Weights of a small transformer language model: MLP 1536 tanh GELU.
Each number is 128 + 32 x the weight over its row's rms, rounded and kept within 0 to 255. Layers, rows and columns count from 0. Numbers have three digits each. The size before them is the row's rms in percent of the matrix's.

# layer 9 MLP down (transposed), 1536x384, rms 0.0359, rows 151-223, columns 192-287
091:124127087114160147124105107174164140115162139139120116114091105084139134127081146198154116141159116102143127110137092146147068136127083165080140129082078101104101106093079191087142174169125121093144103080175053141117168162101092069130167122086125119228135130092139138118120100176133115131
096:131114173125055178111151159167141130138103110062221134096148147116123119129106163147087066121147146130149144102169136185113158149138132119129047096124124160140118136164140150129122107101181108129141154139158118094112076128165140152101073104136059127123150125117103169143185120101101076065
103:160115093118172079124167164065174109145097133184054129110108080181096160124166138073146131061090100134122146169139107133149156129112165157094167077138116148179119063102121109160110119140156159123093122140074162129086182151123141120126171144089053142102130141137124100141074125183082100166
099:132167083163096099119132160116100129134172117170126177153134102197146137137090160115108083092116109081138161156103139126095120154100079110092127174128142124163154133094084082095160146117118130149183133132086135138126129123157104165182105103065099109112081134168106119152102117116113172152
109:116114109092103162152113134090076108174133138108128110179105123207152144136070115116110152084120088117131128145156161086156191155178032150131120149107131103103151054110068113103131114094165108161135186138146114126156141153187213129135104096101140114104096150154068120081159140124085145157
110:103144154174064148138123152153203127156082127159131089163107086125134128131123198146096142178121117102121140052082069099163112138145146141130126104102116171149139095129148131127167133200131099114120148203139120087094100141115157162197159111150174157105123119150161106077160168178099123123
108:093121147105123165124079147137101157109159144100172090137105087119097140160218134097125055122176145121097156109126138116104111183162093175115140148112133095113081152140121131145135110174107123137144079105091137197162147070074170089105160097104133147116071078137134175077140163124140108075
110:116122139127173119161111120117131110130156124132090150100127111121121126153161158156162118129095156142126108109065115095117122144142138144138177103147082141136117142130081164153120137100111115214159108108138088186116141087153160064146139127170067123148120124116098160097050067101105099145
088:128130187111108154094195127091163148112159134120100092139159127121090089145136182149156147177100158157136148142128113124108086069154157141170153112147126159127134140131078107107145078121101092129094093168150129090131075137198121145107082116135145179078142101158148196117106165140197143165
115:100168163122142138111122139128142105140155185159100146142081122137161083141133112107146140145118145104132122125105099133116114061196137184111145116146093065116090117184138115159167149148129131094133058153074166106143063071110165115113036126125144117140142108097108137101098098108153138091
087:104071156117168125130208123126164121162076161126103172128122105154172151139122149134123111111125110139147103105177107148122118118149141123142100063095098118065131107140158141108116129157127109110119177152189147142168155172145123140162110123116178059100144150148147071162125155135159107173
097:102201098137107180108131099128072096122161142155153102130118143134153134138180107080059146118107151160194168117106102118149122135096120179084073091138125143144114176130139125132134135125155104120052078132165149075105095087169158109153133096167100193119104155139060173114140162099100135141
097:084122041054143115137089089137084183155145105125140131124100124139098134158171096161102102116174142156172159092094114188102090137101098129143056123147142129155150133075125135093189145146130111119093104119080067085158077121102143138119162139082141119078130101175165118133134102108070134138
103:174113160177112102081121151096114140154122144170089132099144174194101171117164094139115053138044099111116179061148147095176089165154121136129060077162189103139031112122174087137131124115140118137120053172122166156099142086091137093093164172161131089102165081160092109165099109149176171198
098:096151151127102142111135147135137113181150028093137072136056134070110105132095093159105170159110137151175103100151140159178138122106108144154084153139123105160127100175138145145148117104085122080162189113175180089075126159122104134154143089073140130150145133150166117133184149128154142096
087:172083142164138154168109097126109164136109165147067089154188151129104137115121147086137116147133131147131066148091096129114080144169070151078112138154250111163120141158158066082107054121132113110145079168126107210115157127107115177122125131129110143189162117100152153186122124111146109116
099:139046105163126139111063136068103118112167098133210082165083115152149147069076150141129124146139112124130113172122145132124138138185120107125158135164163126154148138147109159106176064148168082160115134115147087115130120103182113110099167202094094078123124140136164135105173168156112113102
104:116117139147070066080182127150059143096135175187141080126134142141191151103146101131149125161096137106118085112128065096125088092162097176158199147144174174101091154118193133148214106122148127103152085141064132161162129109126073135156167101115131139156131093113066122119101134132135069108
091:146114110126119139089093118111126122133096137154088117162142160133091055173142161168126122079152079112122119087218169145097094162119127146122167086093103141166148116101143136133147143129076101119121156169103104114087042161107126118160135170097154101094125165095170127088119129139109128186
110:101138125107105114098161181102126125102123131147085113137106120129097138103166099090117140145107083109129135149074091150053137142091114099125077137149152132148086129127133148136154128177123100110165137106118099116111138106131146178121138150090065170088155137182149043101158123107131145131
095:192080083083161196087118122036118139132156091118095128130103106138186109125127103071107108097124089045094182100120109149113119167124105150076162065167073108125090089154145114149162141142112125130163180136136065111069136194138113176195137106108139099142115123154095118141142116133095119095
110:099154067107116118071158145112090110136182132140159144113149118147157083167138186143090092149047122068135111174082171147141098131122076159119147128146078177102119196113148121148052065155102113149100078124095127170072116194122127102159142147148174088134119121187111157161114165098158104149
085:146095133136179101164096054087159180119146159168150092132100094115135160144149125154134122083170122150115150087118124186109136186133172133109131149082112143146160162116101121088094075145072108086086076114161157135123087078084130090160132143112121102105096101162083110105170123217155105138
097:110139116120121162080137159094075166107163119090089129121161108077116169099152125142104176135076113151120152153165172101119044192028145146124162108189099156099145115144132123142085082127117120121106105121113137113074137175124099117165146102124128162120155106123144175137148176130134150094
086:148102126144151126115206157091133138237149153169119129107114115168154065103128121144134144196123099126120151121097146134104141114133161090134136139097081065194133118126095132098136100086073152088124163143100119127108100105122116094149087121128111144150135120106154122099084116151117166172
094:118108096122080128102134217130128134124155157142126152101184079090099126086146141128160119122064163147158117155140162142124160153114124153149201111171067162134140124118168168137137122174115167087167138195155148161103166170121123177196132147186128117107165108062134121164143152146135195125
082:096178135107149082154103112069107120126095147126140123063089104158139133094075138122154120095115116172088110131153132116129100087105168122078123037096175151173170132176096136128144132103112111141084086099148154138117123132131091097076119132104124062100169124148168133146096028070128115136
089:123081135131155099094112134080128189182140143178158140155174120076128108117127153146121138167159206101156129135104134141078101131154079136162140153062145115127107148135134111124137221141088128126113104153093067140150119105102099135131091112131167155139163158102094093120063139155137033130
107:140129112130115063177165150152109111123130138110132163101114146176123124103097186095098202099116130110110094060146131160122137050126180115096081150120142105116165150104033124116129161136139145121189186122136148145110139103163137162149160135092126103159124146124141135130103167144157081148
101:155126148068185122102071063136093181139152165132146114139111065142169147124131107122135143111140135043090083106156092103075163147161112150138187090175135080076110098075143187094153063189132116155191152127135109121109102120094158107141090141116191126156175132111098178138199136135130103081
104:166090133092154135156142124113119130175118158116152111131188045121108168128120087127150153120102107152091157104211172123186160136151170180105133075131162168178154107059124157096145092134111087128123111046132118175170159156174160151108132090073107154068105155096117119099112129121088073147
097:134120102086081147110096134194158138115152131158156134182134102100101157093203180155096178189139143154159141166112118108177139123147115075135130132179127116097174163152135147133217134118052072110147118123132099108118131138107137100145181126169070061140129163133123071143110154076131158124
112:141097130167135152116078161173154070203125093026132114190100117058090084111077161168122170082157086115140174152124130085129111132110138116112089178112099165098141183182126163114101115137146121165154077066155156202145090165147131115154094125126135159069102048108114136151159146213113100107
063:167092189164131132086140109090117137107122154111191102124117190068144115154159126093168127108112159075108181094120150164121083127155159101145092087124134165130126141143110161168155135158145098149144165133113148106130078129094168091129120141078104104119085147096061068117131082114104101123
085:106143111139161113140116144126139168155182182111133082148147100135135085156135172120090133143155096130154142130127136145150084082123082157129162150163092124080134098162116121136175188072191082096165064181069182110159158140122095075115128173162125122112089117103181111083149112138145139129
107:132134138120186095120150126137084148115157071141115195148138124077102169130132092081106094139149105140094158143054114137147119107183140147109129154104113112118146095119125218092095104116072053074166097142157145109154101114161124171099110134125078109110081157147119174145174151089178170097
101:123144074160164077137111154180077122077146109089119124181116138184104156104152125117122139107154116114153162137076106095204157111143158208092135230126067146127142160046150129154150162164185132093162173136171112126160125121137186117097112136099192084088123122129133146109082123104160153168
098:117122118135133097160107108085055158188143108094098111148172091172177118145153085146140114141142096155091122069094168116123098150093128105169036111157135105161123130181128114134148142130135162111154181124094125130105063148146174172112094123164172105101092111111123086125122136106123155135
116:078113196135194102146094181121117115150134102162088114128112066117148164084112140133190105128155147124133141125190106070097132110225159137162133095147105124127057083150131126162104098152102136135115178188140112121076168142162147150151168130110154097155069125126090142087104126160105110068
092:103122118116125141129062143078105135151144116085107103136168109108132119179080117173140104163140209097133121108058120131137111142106143168134141132110112134143113129161144144099150166155166115199153066091121195138061145115091091104181094117123101119067133113133128127074145181202120148135
116:072122210084153142126137161071114114080124168151112062125136139113167117171129127126108130157154103124149132142059113158196142147128165114183105177168110080146136144135120165133138113124188131152138166144102098129187159081137102126083116158109175129108097128114149119159076132119108125120
094:126158190127183062112155120081126122131084170094123130091132059160128134115125178122114122085131160133129078132145135143105149123108137142119086094143072106111112112144165120099077095102116146125162135124097107169158166099094104104093129071140123095101164119058132142149124101166141125125
105:138092117100155144136097113157159102125166120128132128145144087123130108111108167119081075070109131150186031205073140162093170118197091123123113130121099131178115207110137118142081125107163134121154136121146100081181119150136095165155170118102142150078122133124145089075124120147142147147
116:101197146145092126143145102154104186092123107131137093081092154123132142123114164153151147089089129125127098144137101034131121096109068166107181196118146128133118103140100153090178110127073112109110000138095151110127129145159138145136110103115098122138128104117142115141138083167119104124
107:036129111141146125113122086092124071114083156154110088113138135106102145180124176141132143121095144162163137091128142113140108120133138114140124105053084138073107083129189110118128154099141141118102012080107175113194100074105099105124063172164113153162155135206168206132111115158099131114
105:101093172146206118127121143127083159103157130117163108139173130112107147122155104143151140121056126155088140117066182164137162178162119135080138120140101088117122119166135149124148131151117078090117126100151179114130179175145106119097143144106132114142137077140149156192122104146171154118
105:112139180127117115197097108146071084095129071103122116162173117126060126119137080145106130065128098143071228126148104114116160157130114120122059128176135183113208108077173091136168143114180092134118113125144123098138151122134151137212120104153086070061159136081153139118158112120199135121
101:161145106173135108146098105173086135119132129133100103156175173139139174144156131166081038157183180105106112161143107160154144108134074087136127186115154105145151083117069098116084133124154100080024105154099145133123107153127107080107159109117129148142136177088096182142168120154098105130
119:102149114143126118133119151117126160154107080101068041112188063126138141170148143108165107137103171107098066137135174140146173120104096061138152168156144149171162042106200138169120131175120120139065065134161137158080105100149145076148131128136070064118145180133112108164121102177105141094
090:100101103118097125206169144166150145155130147131121144119111175115132157125158172170130135127134137121125149148102105054156201164073110110148118172135124167124166087117117111112086154139132109138033132096082132132181152157054190141133093149166074096124131203160150179091134094129133116106
109:128125143127087106144136113158070105104149161119116172105154092106121097168115119123142116203109097139061090204083133124086171099101114119115106173143196124141098191132106111084154141116120128096095130099071132121166176058135124117137160141168083086135194112138141139189116172157154156106
100:115132192150169105153064148184163189141082124131137176160161151150196097104134112106129158122113137076051092100180139074209133201118143123184111103138119091169140113093153079171119134115126143090157255089082119083161121140156128178123103154129130145143120139038113124068171125193085143120
105:085120107112089097121156137080143036145113153163124111064156193082164151152078179150151143154107146141187127105122149104148160107158096090130115129095113114195122127123144142134097102123136151152144164137095109080151186126130102129080113134148090181158147132188207178121128150104140198119
099:123132131102179130145128212074074093147104144079156101079177162096090204121101119099110188110133118176127100113156109105117155103061046111097126152182122134055091139120099111128114091109095143087111180141071108156135122087097057156114148124130099152118118161117122076216130071122119086162
094:126059138144118125119129086154120121067144115138180077129085153107093131112152143152119160185141114094081168134106181137184105143067169108135169073172082134127111147130166123140120157168128186122130122117166131123118158081172148147120131109139119103090121147156193135139071169105103146179
096:146140092147157130142127075156082127138152120083101169095116150133118164151131088076128108125059128136052100047134115158127148184067138067116096121164167088158090149148152102175105142146087150149105134199133133142142142191111098143133079139154137156106128095073140148130193147128121106181
112:137128160141140165095126139131164131142170047126101107081134081115144177146127095127171142137125205122123168109094116108145126101143127150112118133141102163141129193108159183123184096097167128164152192101179079116146123104155118150255122068123108132078107071138097101155173122119135115089
100:158120144093164081148085120136156117093156136129138114055113156113119108124100095102147076037188184063157162121142112170116166119112164169167114115109119117125155130112040098113197108150158163130177122107104100138156094125134217132177180120126131165133141123117114136127134149083082063092
093:052169207163113111086114126099089124120110125170093132128125158114122137081190146138124069113143147147177136106153067131141075066157173113103125143120085097158089192100160064135165188106117158152080120188095098071135109109225131151161151107150140166140161132122147110115118159102130130132
103:082114129086134155151178047148100219145164101060101054138130155111126053151078129078139126135141055144084126144067128099119195171118104118177118122175121140089141134124155115105127113101130134100163138168157149123149125114137149187082131087165102118110163160064138159164160108109132102075
095:168112113126141119106109139119127055112203086088142176122129153160147156145083194144074062145140130183109169149171150057087103156157130182123080131077172175159124082160161145145110163076090082152136135128163079177117129129118140160124112100141159095113094121145094146173095129118110129085
119:125150129159109094141153062074027123143151114084202133053130144189093180136135106111132153129088144072153118154112166122101142095133203085144108102112156145078144143082118106087108130102111130107095096192069157185170172149161061116131136152151047064126144165156155154164106116131149085148
103:179156165118151104143133132141120144104126122115100150115138131127135160087130165074115115123131134089117117083148137148144091114170136141120082094103149146130126184142084071124069080128078189163143092135142163101102097103130085132102110167110110061164116149121108059162133182120105113060
089:141153215180098178138089089157107124152200057104145116096120093095108115160181129153150121154121125134098097186085160128111130151153140101170107069137169177161172167123126129107104095143108146104117117141077174145104128164181131163145100116119099096162083186112166167176185156114136122096
093:132082194127120146124113163093131098165098108095154141104133177100009136109177141085086137171169111169116135177165216164095176119167056162161161137184103111185131171179180170099131171135113157134136159094128125124116137137164085046148130157112153140120104180085107147103129120155190141106
109:119156116154165152093124083114108103105138149143086082163092146133124172067097115084079122120145134183109122100125143139140091108097164164078124097079149109094139101122140156146083059149123122134036121120181145154103132145135156166137142071139101109156100105105086158123135089125087130071
098:124139131106082128121144077085113130190059146125110087178127195144088101120147139172127141083093106198133107104112152139147136087125109127109126127115184142136105104096117179165129155181153130089079042118151096100128143141073130076151104187185118103114216177086149107150171132107113080145
107:180103140107164107193084121095146088106190115120121101118114052126109128082129071100108181171152060111125130116083163187116106095073065197098120131193076201130175171160140147138137148131145135121173098142144110148114104120104170138193151145150103191094128140147169129118106162175064157165
097:167143121077134127114093100099139103118138164091069185140115130140196116128193094133083153164168153167066072106161128167116139169097136111162147137160163108153129140089160113077164175126074073095150052111174142121110088119135150066132113165170030145121065104136136121151141148200174114088
103:121117144139141146117101112106085120130133084152148132053128072149125151122166156078166136185174116153190182134186161131131163152173129145188137112115125141087177157132208124098157094119148134095151113057162094157130065143115106079086127125048112104146136100124112101155147186196152126098
113:105116115147073112120122119189112181143142113159150141171095079102147117097095117114115119084105119174172100119121164088138109098153174132093085085131117182108159141116085130113187130157123122133110129101112186151191166111197111104187118094111109136101078153138107083136074129114134142126
099:155139165127174131161085123111191134118119118170155093220129098113181139126141125122119128099183088170108124185132134150143097167097090082126150186106132058118130089131151066109166159093115060140110149046124104105186124191154152133081142069131102134165098119085186067152127159131153103203
113:124113161150121134095125128139126149128073079142102141183142117184096093141114102082137154079165123126201167122115126126088183112098125150159113226074155128107080120118073108115105147085159128146094161142082170112137071091143100081116125164084108211104183149084095150106166050097180141153
# layer 9 MLP up, 1536x384, rms 0.0283, rows 152-223, columns 192-287
100:156187125151161084160128097115094126126160140107070171096087097148138193122101098097134092169086158165119075137106150118143094129099165037163117120103108117138125106134111122095084141136111132136092117177130132103069122122049148139126175114138139091129081122089198085098116142158138124157
100:162074164148131182114028097155168102125134076170130162155170126117190113154133141180184096136120210132062106104117162135116156127134127115163119091162158035094107130114160141138170147111140105117105093095152123130103116168132131170144101087159133152150088113140140164065162121125111186122
104:159151122088117108173102148139121113102122168143163112056157164082137077143160119177168188097107098147171094096140133095197128125149131104128125070132112168141157147167120147160133105161207115119148111197146148141115094154094152065146110103149165178119107113155191095189078138239176110126
110:135121123113088098101165123150123155122193041068099123165120216127107169155125176159129141160134095175127066112139127163146150164070094114083182155144110103057100147108113154116140115151132147090128127096096121111099085135120144110107121068164110145087089170139124132188142101111119161104
102:133170128131166113097101110142135142128201072080107188165153104090136114149115153142089098058092105139080118134125123118153150146149101119140157094136224138124077124118126138138087119094125096107111111099149141124128198140093129074164133095106115134176125136092143172188129121171065147116
101:140130071165082129159087051113152103132119103198091180097103206086169119143110126195143204174134126151167088126119142127144156111133176058135116150145120099174145130139121102142092143135134130104117102070154197102127112142145143144137123113124073125115119167131170116195100099200152113154
101:149112171066078115131117167131102093166149111113121153166129152144196178102105175087135121082127100080120059152108159136135091095114165136193103106126119119089195132136167090176170070160137137103088146166079150106158118189126106182105130068116100176094082119130181114119142098121057158127
094:196144112109175132206130127124108139157127113093130130080131158181153126100142056118128154105156120138175123112169072151117168169141148166090101090118113151163096123154141130088059137061105184111118112086188129114129155164115113164141209094115108123148066141147203093168153090151092149164
107:118064123150091119107171130212133185122111045128096139160169177104099116119094108136123095108154056053160095144082161161162149183081096130119123164153123190109163149155165135100152146160187112124144133099165096121161170166117122095178190130101168160114121144095147133199115158134142157193
096:137137154134114101089114100111178130140146147098040117090110098181094184114116133096154186054127114125124150142106230161145166141132127101129128088158144106060084135180102125190110126182136162138137118113158129180053070110087158115129182125138096184112125192158141172155106117120120130098
104:136173177223158027159171139150107144129148050156134138142125088100108165099107140143067121158058123049140110097162156121132141104143088085158099159162122136103159100146133088163109147122144138151102132174075168115105116155129145136095095134146098136111063150119167156139165125139192114077
102:088109151043143144148088165129110157120156104161064122183127131165154111158094103149097063081064119104123154130090148082133105118109149162143100108116119117144111116161096130084076147181120134172105084130163148134073176204110143092166189061124102194156100098143122122146108122204143118181
106:157114093124146078184112076135152124166148163187112123152191085128186171147103168081194117145090149095169089137152159101120148104127084123115191122122135070079153140140115156148141108134104123163126098138115163060149188102156159144088110115119129138144072161156128175122113126115139119103
104:170107144151164125110124098203097130144149155110156120175094135153124089117175191121145059098130135067156108114105144119124110108145150074093120152117135140099198071124118137198146127127146140120074097149143067167105094129127176174162190140137099123099137133151120135185096130131051077096
095:091174160131144148164129126089166120163131094132132148088124142094132163167160098133117130155109055194112156135158138122139141060114163136143100091107118172086146125080145139205112115103026133102081143145087108083162136134145122144135102128147156141113130125165106167138102121113146164121
103:108066119104092139161173102147126096135188157122092214173119142111157192155090184162127112093085092144146103172145178064161139086087148115161147123128101154125132068130141109142119151114154143079118134111084162148127141051150143147133125119147090148111123145140118105107136105107182147139
105:250117087119087163127145154106161097120181144175148112163188152140188130131174113172134138155162125115119144120135106082152106121088081120149129102191150107111156142107154133154111059087077104138127105112093156160127151128145126179115134093141131100183072076167072181111077128156182121132
095:138138147107106094113170138160148098098144138139124103173158110151144168127118104062149159166108133123112101152117149112191165130091125150161122186140119038135091141178190152090116097120132178160158113132111176180099169118104186137142097092154151132100104143191147148124183065131179088123
105:161115073180117189163125161111135144140160124130064138133142211150122133174097152163184158126103166109082123069108121084159136152075150163132144143094110143105090158143168140086091107076190076141071103109106180092068105169125131117151154082190121098113107125121124102140148110176130165143
097:096099132149089120099119133173148125146121101091117125157162129100100189166111155139088118100096095127136127079067131073207112132117124083173130112131111145066175173181152141132064088180095148109110114139157118146187142125088119128063193119195130124109154125142203182179114142134042186071
105:136119125175126145153127100159133146143120104115111181174098183150140167066118183148115128128064149117186078121109124116148126094126176107120175128129149081100149075152144075157150088141158104090049121167157122132157090160157135134028107064136124174122090109126131160158098129086148123174
094:133137170151121122104130134194098049133122146128134185101153139136090127124162153079150135126136129097170111136126121088113091168139107131165100133157086123137126094152163090116163132095129145152142131123161027158117183159146119183129155153124127130087153197094151142108130094158138158173
098:128175061145107200118101122107131104081089160163107076186115163105104122103110075113144202098171165138099103183128170107172145115093133089049117118087130151162079171108121156077178106125129059155070119117156106134154107196148105127109138121158104106174136142121154128128165117150139137140
095:151133171108065113165141066188096141120100100099175130089128166113134136133169140090115113084123135164130088159144069094118115110152105087119132144122188157088137126126174056131100139116205162145148123134140118108109144166172148171150144081213108192071144165103150144173166106140153093125
095:187128184165076138144112075138114096129111155148137144090089110101136110189127107148175154179170088126128093176129139099153159122121153106109049139099164107139117151152123120101130133124176177136112111148129132132104118219093102135112110134134128152148136139130114141116113112145157087188
089:168123081160173119104175131101099159086178136097104118163161105137130144126204124147117123109129134098155107176147189144149200139207070130138112109211135165127016120116139136120080135190158146096124139075185128122135166125118195162135085104151130128144098114151108163073176095146085147154
094:153071159048158179155194104139128131088078125141170137156128129097106143110164129107135156065084079113191150119092152114120183133144087096158147162172105163141123113125113137135094104144166144157156140191154165069161157140154114121141143099142016153173132085149151132141160071136063198088
107:191171112108084087130119200124138215112133129157112145137117140085101090115180163079101137065127112138072098177134137150156126074101109165168098099136189150145122196108136155085098093158135177092092128171053107127151144132116127135180171093140150163101119070119120128184145141148119086155
102:160183148094121130148215117126129105139139099113088158155126182171148181198073108147085110086080127139133163161132097126133093101068099126129143090156127098134172067137150093106117125118115133116097121098133130189152128159120073147058110092157127144180170191127176123117124066111135098134
099:136143136109115081162116099123138159218142142121098141101143158127145080071169125084134176068107183137082138102126125140141151149155122086116136098132138118157162112144127085109113098117128154086123132164149148132057178147078126063086142137191110101132102150160093186128169087134165177108
096:113128113169184167129132124134109067194144062083128166099110114139173090108043125113144119106095133125133130110090132144102148150097116115140143129107169125149125112127209117112072117129140146186116130112117164157132100132093118081081128100147132156086099141137098138161082132129172141193
106:140147188108167113119137140108093175146160127165125151128122090167119134120064061155091101136049160105137138162143164105137096135180091125125119068083112081089157113150125128126126145112146199063108115140131131119123129096094133147110169173148139098128145120127135109098133109090120123110
085:122188129115122132114155135157169115141149110083098131173048120084150142149076155112107138103152172148141115103146150109163134153132099146119154119169152124128146092155120097154120071142102122145111108158116148175148159081143096166152181159117105140093149124129172095171093199132190152116
093:197139135186097121066151084152093154072140090133150170155088167077127185141048154187168126159112150100140129150090061165128140130115134099126095081134166166114154125142128123138104133202045137143116111120124029126101122106116139178143164133098119127108156108174109145165090093162129125153
100:118122135148152158119154186128099108172155164122094162090111097171148083151129167141158208097081146085113111098147134182172152154104119108142088117152101084161109114146154072167114185150202156167127105115044083086150149133106104122137130161103118186154136097108165134119182095176156098095
099:145091100108115144095090141133129184130095085138113126096155145170111092082123118137158160157161096127152051150162143157140137023121182170135152134162113168102136119152159091134133083127137079124106149124112154140152136160094116139160128135151119226147115168143167142084148096152190133090
099:119114094131138167161053092095166126138104165087116163163160137088145141132172144143105116095186087198162136110150173123104220099096109148147127114126130150154142161141159114103115082156181152124104106137150161161134131113122149100071171098109127140181093059177118104114125095148152118138
107:114147117112065142143183085181081163146159130120086203078099135134088151171175121111134157132140152108137126160135117189073139091079142075080150133104135062090123143141129039105142145105114105108147111124130121156112057175134116118163113102151106171131201144133188118141130146114199136163
097:106200158090108111098152134164165147080180152149170161165074155101097101128164126153128117063104123143186139172069151139135130079153053113116127117165153125107179127146137116115145115169151159089159150133156094107102104140133119202149182100130080157106101147085108139141117088144162158134
111:148144050170135078138120099157146144139116100106108182135134155091117062072169115158160060158098137106123148100131181086093117094131123110054155080130151146106129105098111124143095122112115216110077124112139097161094149184129142132115179125135148144142129148137158158106179092140128103083
099:201090131177083159173110095198134171094176160122094146091145148080183082190158137159140074145143172070152122140144147115126118162107076090127153102157106120123095159149109124106144161206118160104159109144110136076090124094148097159148142102093155234098091139092115192121135120128130161104
108:169072148109175128197091126136157151135132091084091160106193131089120125152148166144163071148130083120107134107112163096172170095159110127097134167097161162088097118148202113148093130094162134150123120067179101205110070127067159112088101124180145127120118081119122132121103032146182071147
111:185105136202120133103159152102154093078117156100107051169184158083176148167163122129145130091124121112088129181107118094161192084130070084100178116131121179104118108102166147113109106120115080126096138134133130132097101120128100155097081102170086100126078088132154134144100142102168141113
103:170176167181139102074127172138132149144069124101086155123128064118098161070104144108127094139122166136080152079119138067118055063157144106114136161142131144113155149159204074126116148105138112126105133132135096133140104111122127114138133109157087039098114179060112043130101150115158128131
097:122129080136057121174181065140080089146142122138109161117144134140164124165118111206129120130143062109176099139109115101136055125117109125122158115141098153092128104142135158108137126126182121143083158175127106164148102051061184118143133097158135133078130180095099122094143118102080072115
100:115131087143094176089134086147184170125135122134131198053131135085087109177088112112081173168154122137143079138140133210160151115179180122132150037156134101127069105123093142120085131127120181117121141124155166120074194084126169149088151113118118100179102128185150128173126124137084125098
100:146102137094125104109123085173144114077108133087130163112171133138119091174135152189210125100152122097104082139085140118146138125100118125148158101209134128127084128154158102134155127087098115205105107129179133136137159163160142097113185063129086112146093085137130125162125133127120132142
107:126168136165123158156099153093111146109093154147072123133101132129147072136181156151090123158112098159110168156090147117076160100148092104165110137199132154157140187121115116093110149170096127070114128135165122109064143092093133098168137138191146137187197181090149077135136167164097203083
099:139123151121153113119094110130122118169125154186145157167166137118143070077042077149088090083097098065126107159116156148096177165160176120108112145117185104160110114141124110171127121070147143116132126143159157145142091127134161131129133125092146142081147118147137142116146128171106122121
107:105160185110106172166195108111124178094130155107147139139114192105122146139159057176107166087083061134121071096162172062179131158150192120170095060164122124090142076094101090117125103122158141054166132103156128151162144117101132194101100085191120198166113115139128089102180076076146155125
099:106181090144069135096166129171192165091119128075118191123121140154110151123143180108112078007092152136129088153120151170131131144119206173129113147175154087137104174195127128171117135095172138143137149132131137143137166128115114122149164156176120170116080121122122118143172118082118132170
100:188171154140100136079116118220109125097103067111101124113114126104111113119104120115120173107137178128082037105102061135128076146084137081078153128153097054073165166088158095146104133169131091122107140131099168126174047138037155115194109150123125156135128123123134121163077127120123075091
099:141090134141179124147107118156122104097158087148119159141068091137171080164129121177116113084066095107203152121101128119127151073161132118134088118130133067161146095182153158150094141117229218137121109133133112167152098163098176122093115140124125144147127118103207181113137108142116120161
094:158149057139129090111132145137127167171165153178088139101124102136164125191116122084196083091130100127178154123122079154145173104171150064097182134133129131128104072164079098155141115105125046125052156167090055136090073145109123095137060119139161124103151197128132141151115087127173139129
099:192139161104168152146157127128158118066132092123082129095149189083149104138061123112163072137144185123130121153120136117165170088035100107096162134126094147093109088171157121120067089134140133122153123120066100166146128141088122141110123087162165182144128112152147122164189118101186129115
106:132161114116134083132129131092108128136173151148151111179162081108145122122091104168174111154118080156094117174177128102149126083159149093091163161130155185133100104140091143123067092114097154068112107155121106165106077130186167116126118096135103140138149103184176209138134096155124183116
100:093164110181128121151120161110095110134136175128192151160157098086176060078130101124042170137137081107104023126141134127112119103068114147168133137192130160087154141161118155125114174135083128130100098129084157137176133081100179042106064058147152159136114143077156095155151139145116142153
094:101147122102143108163097150111120154158089196144117120089145135121133143137083094185132138062140131145106174174151181159119126124131061130087113114117155075125133125097125095124083133168106054124092148140174146151112101164108152183160153109117099156146112089144121171136151127115096148114
102:165151101189070146108157152127088143159120151190168205127168140184137128139118245183125110176102116130191087107094132142166098104102096101151140083105111169189141113103118149190114102141150122131112109105125161105162123162116178155119145170162116076102094092174159126065127103164156128154
096:129147133157109209161134066076182117093106119125146106100137156151163134108183130138167148125123111173098130096119171133143154109145121122104111086150121126172098127144109149154108123144098137082093114152121187113105141148129064127147168076108120149090115107108126131126155074160127120128
111:198118008182149141100080200187159157105132131081093108171118195080164138092102153152102185155133176148182124157121110121133120110130145159095103100147122150139132146159189086094137126121124148087133116148190117106135115099132160145148170144124085138134132109202133120146146114085122127122
100:115130121175191188084088163129146123143109107119159102152134141158135131124068115138174153127113101141158127138088117161088145138138101161120100102135092093089127084146127180150169099116191145138109129119128130113160158122104205099070121104121090215133114129180158177132090150133162138112
099:133136158095159089187111140104131156140118123109147124110122174076094091098097152141109172088111116101123072124125154185176096118098160135110129126095144125132088091090141119156137131110104120106137140095140111167095176133098161130133112141187111167106138111079144101131128106184133123222
095:115197133121096093105109157209095152145151155127160103130149112165116165081117134144103159113095160151146094117121096120118119113092130153130143120180115099103092116133155139057088110116079162137094081190092153173170085155112163139217100151142097107111144162140136185145114089085079141076
104:129078126157091130119164155198129158140153112056126126146151132144135138151134151157168157064114092111110125157145119126131111159124152109151102100121159108107079132153133101150148157103088144143132105137197116097162122130086159116126126121098133197148133039183134191130140110127134165150
104:134159080154187086106102098188142087094157105131145152125138061170120175166144120135158106104077139043136086134104182139119145126134139081191132155122120137118137177140122090142083147089147101164146119128178144127137163120135177165133105105097128157127046086096124127111107126209094156093
104:109113124108127070133105163117091112164111135097089144174126143074133135130161163165110089038142166073168145116170165110106134123161148118108152056147156134130095057168072089125133135161110123051078105139140099176085147141073104087185140100167132109169207109163122157126171067136133100138
096:113181146093065145138179148209153084097135115139093152136133193137100191070113133163104020053097101142164117078149162107158167075117096133115079157157125152102054146128181115176155144126106189109146148090096062117103092133100078192123136144176106117080122160102105167085170083165134107158
102:093143086125085160107177033149167131108140130130108183169142165136112063099147085111127091135104129138123056154121098146168137080071144114136085150133152117179140104106138105172099159199112169169086131102131141051158180103143161173171144130224112146161112147140176199128073069136144084145
104:190184097122129173142139137144143119137167148102101161122074123134168155133163168178084169144131112124132073145158198150134147134071094139221170075088105166146082144148109135119104123145092146084145117093081158155178085129124166123124120065188134105198127119146150110167095086119116119136
101:178147105113184161149136159190103145148133150147124140101095125159141106138099108135189107086099030141114178102109110155161197102109121160060160039166155196102157095153149125114073115148162169108126139078192087143123093118110131110162158147172160105117124117169134101120171124146131113117
109:118126128142102066157076156148112150148127119071144149134096162090104132100107145139120162187104143169086117104111136132180103144133128113156113131134081093157130104136135095132084096120117133141110145105184120117087118085138153139192151106116078121103133118151091151196074147132120110133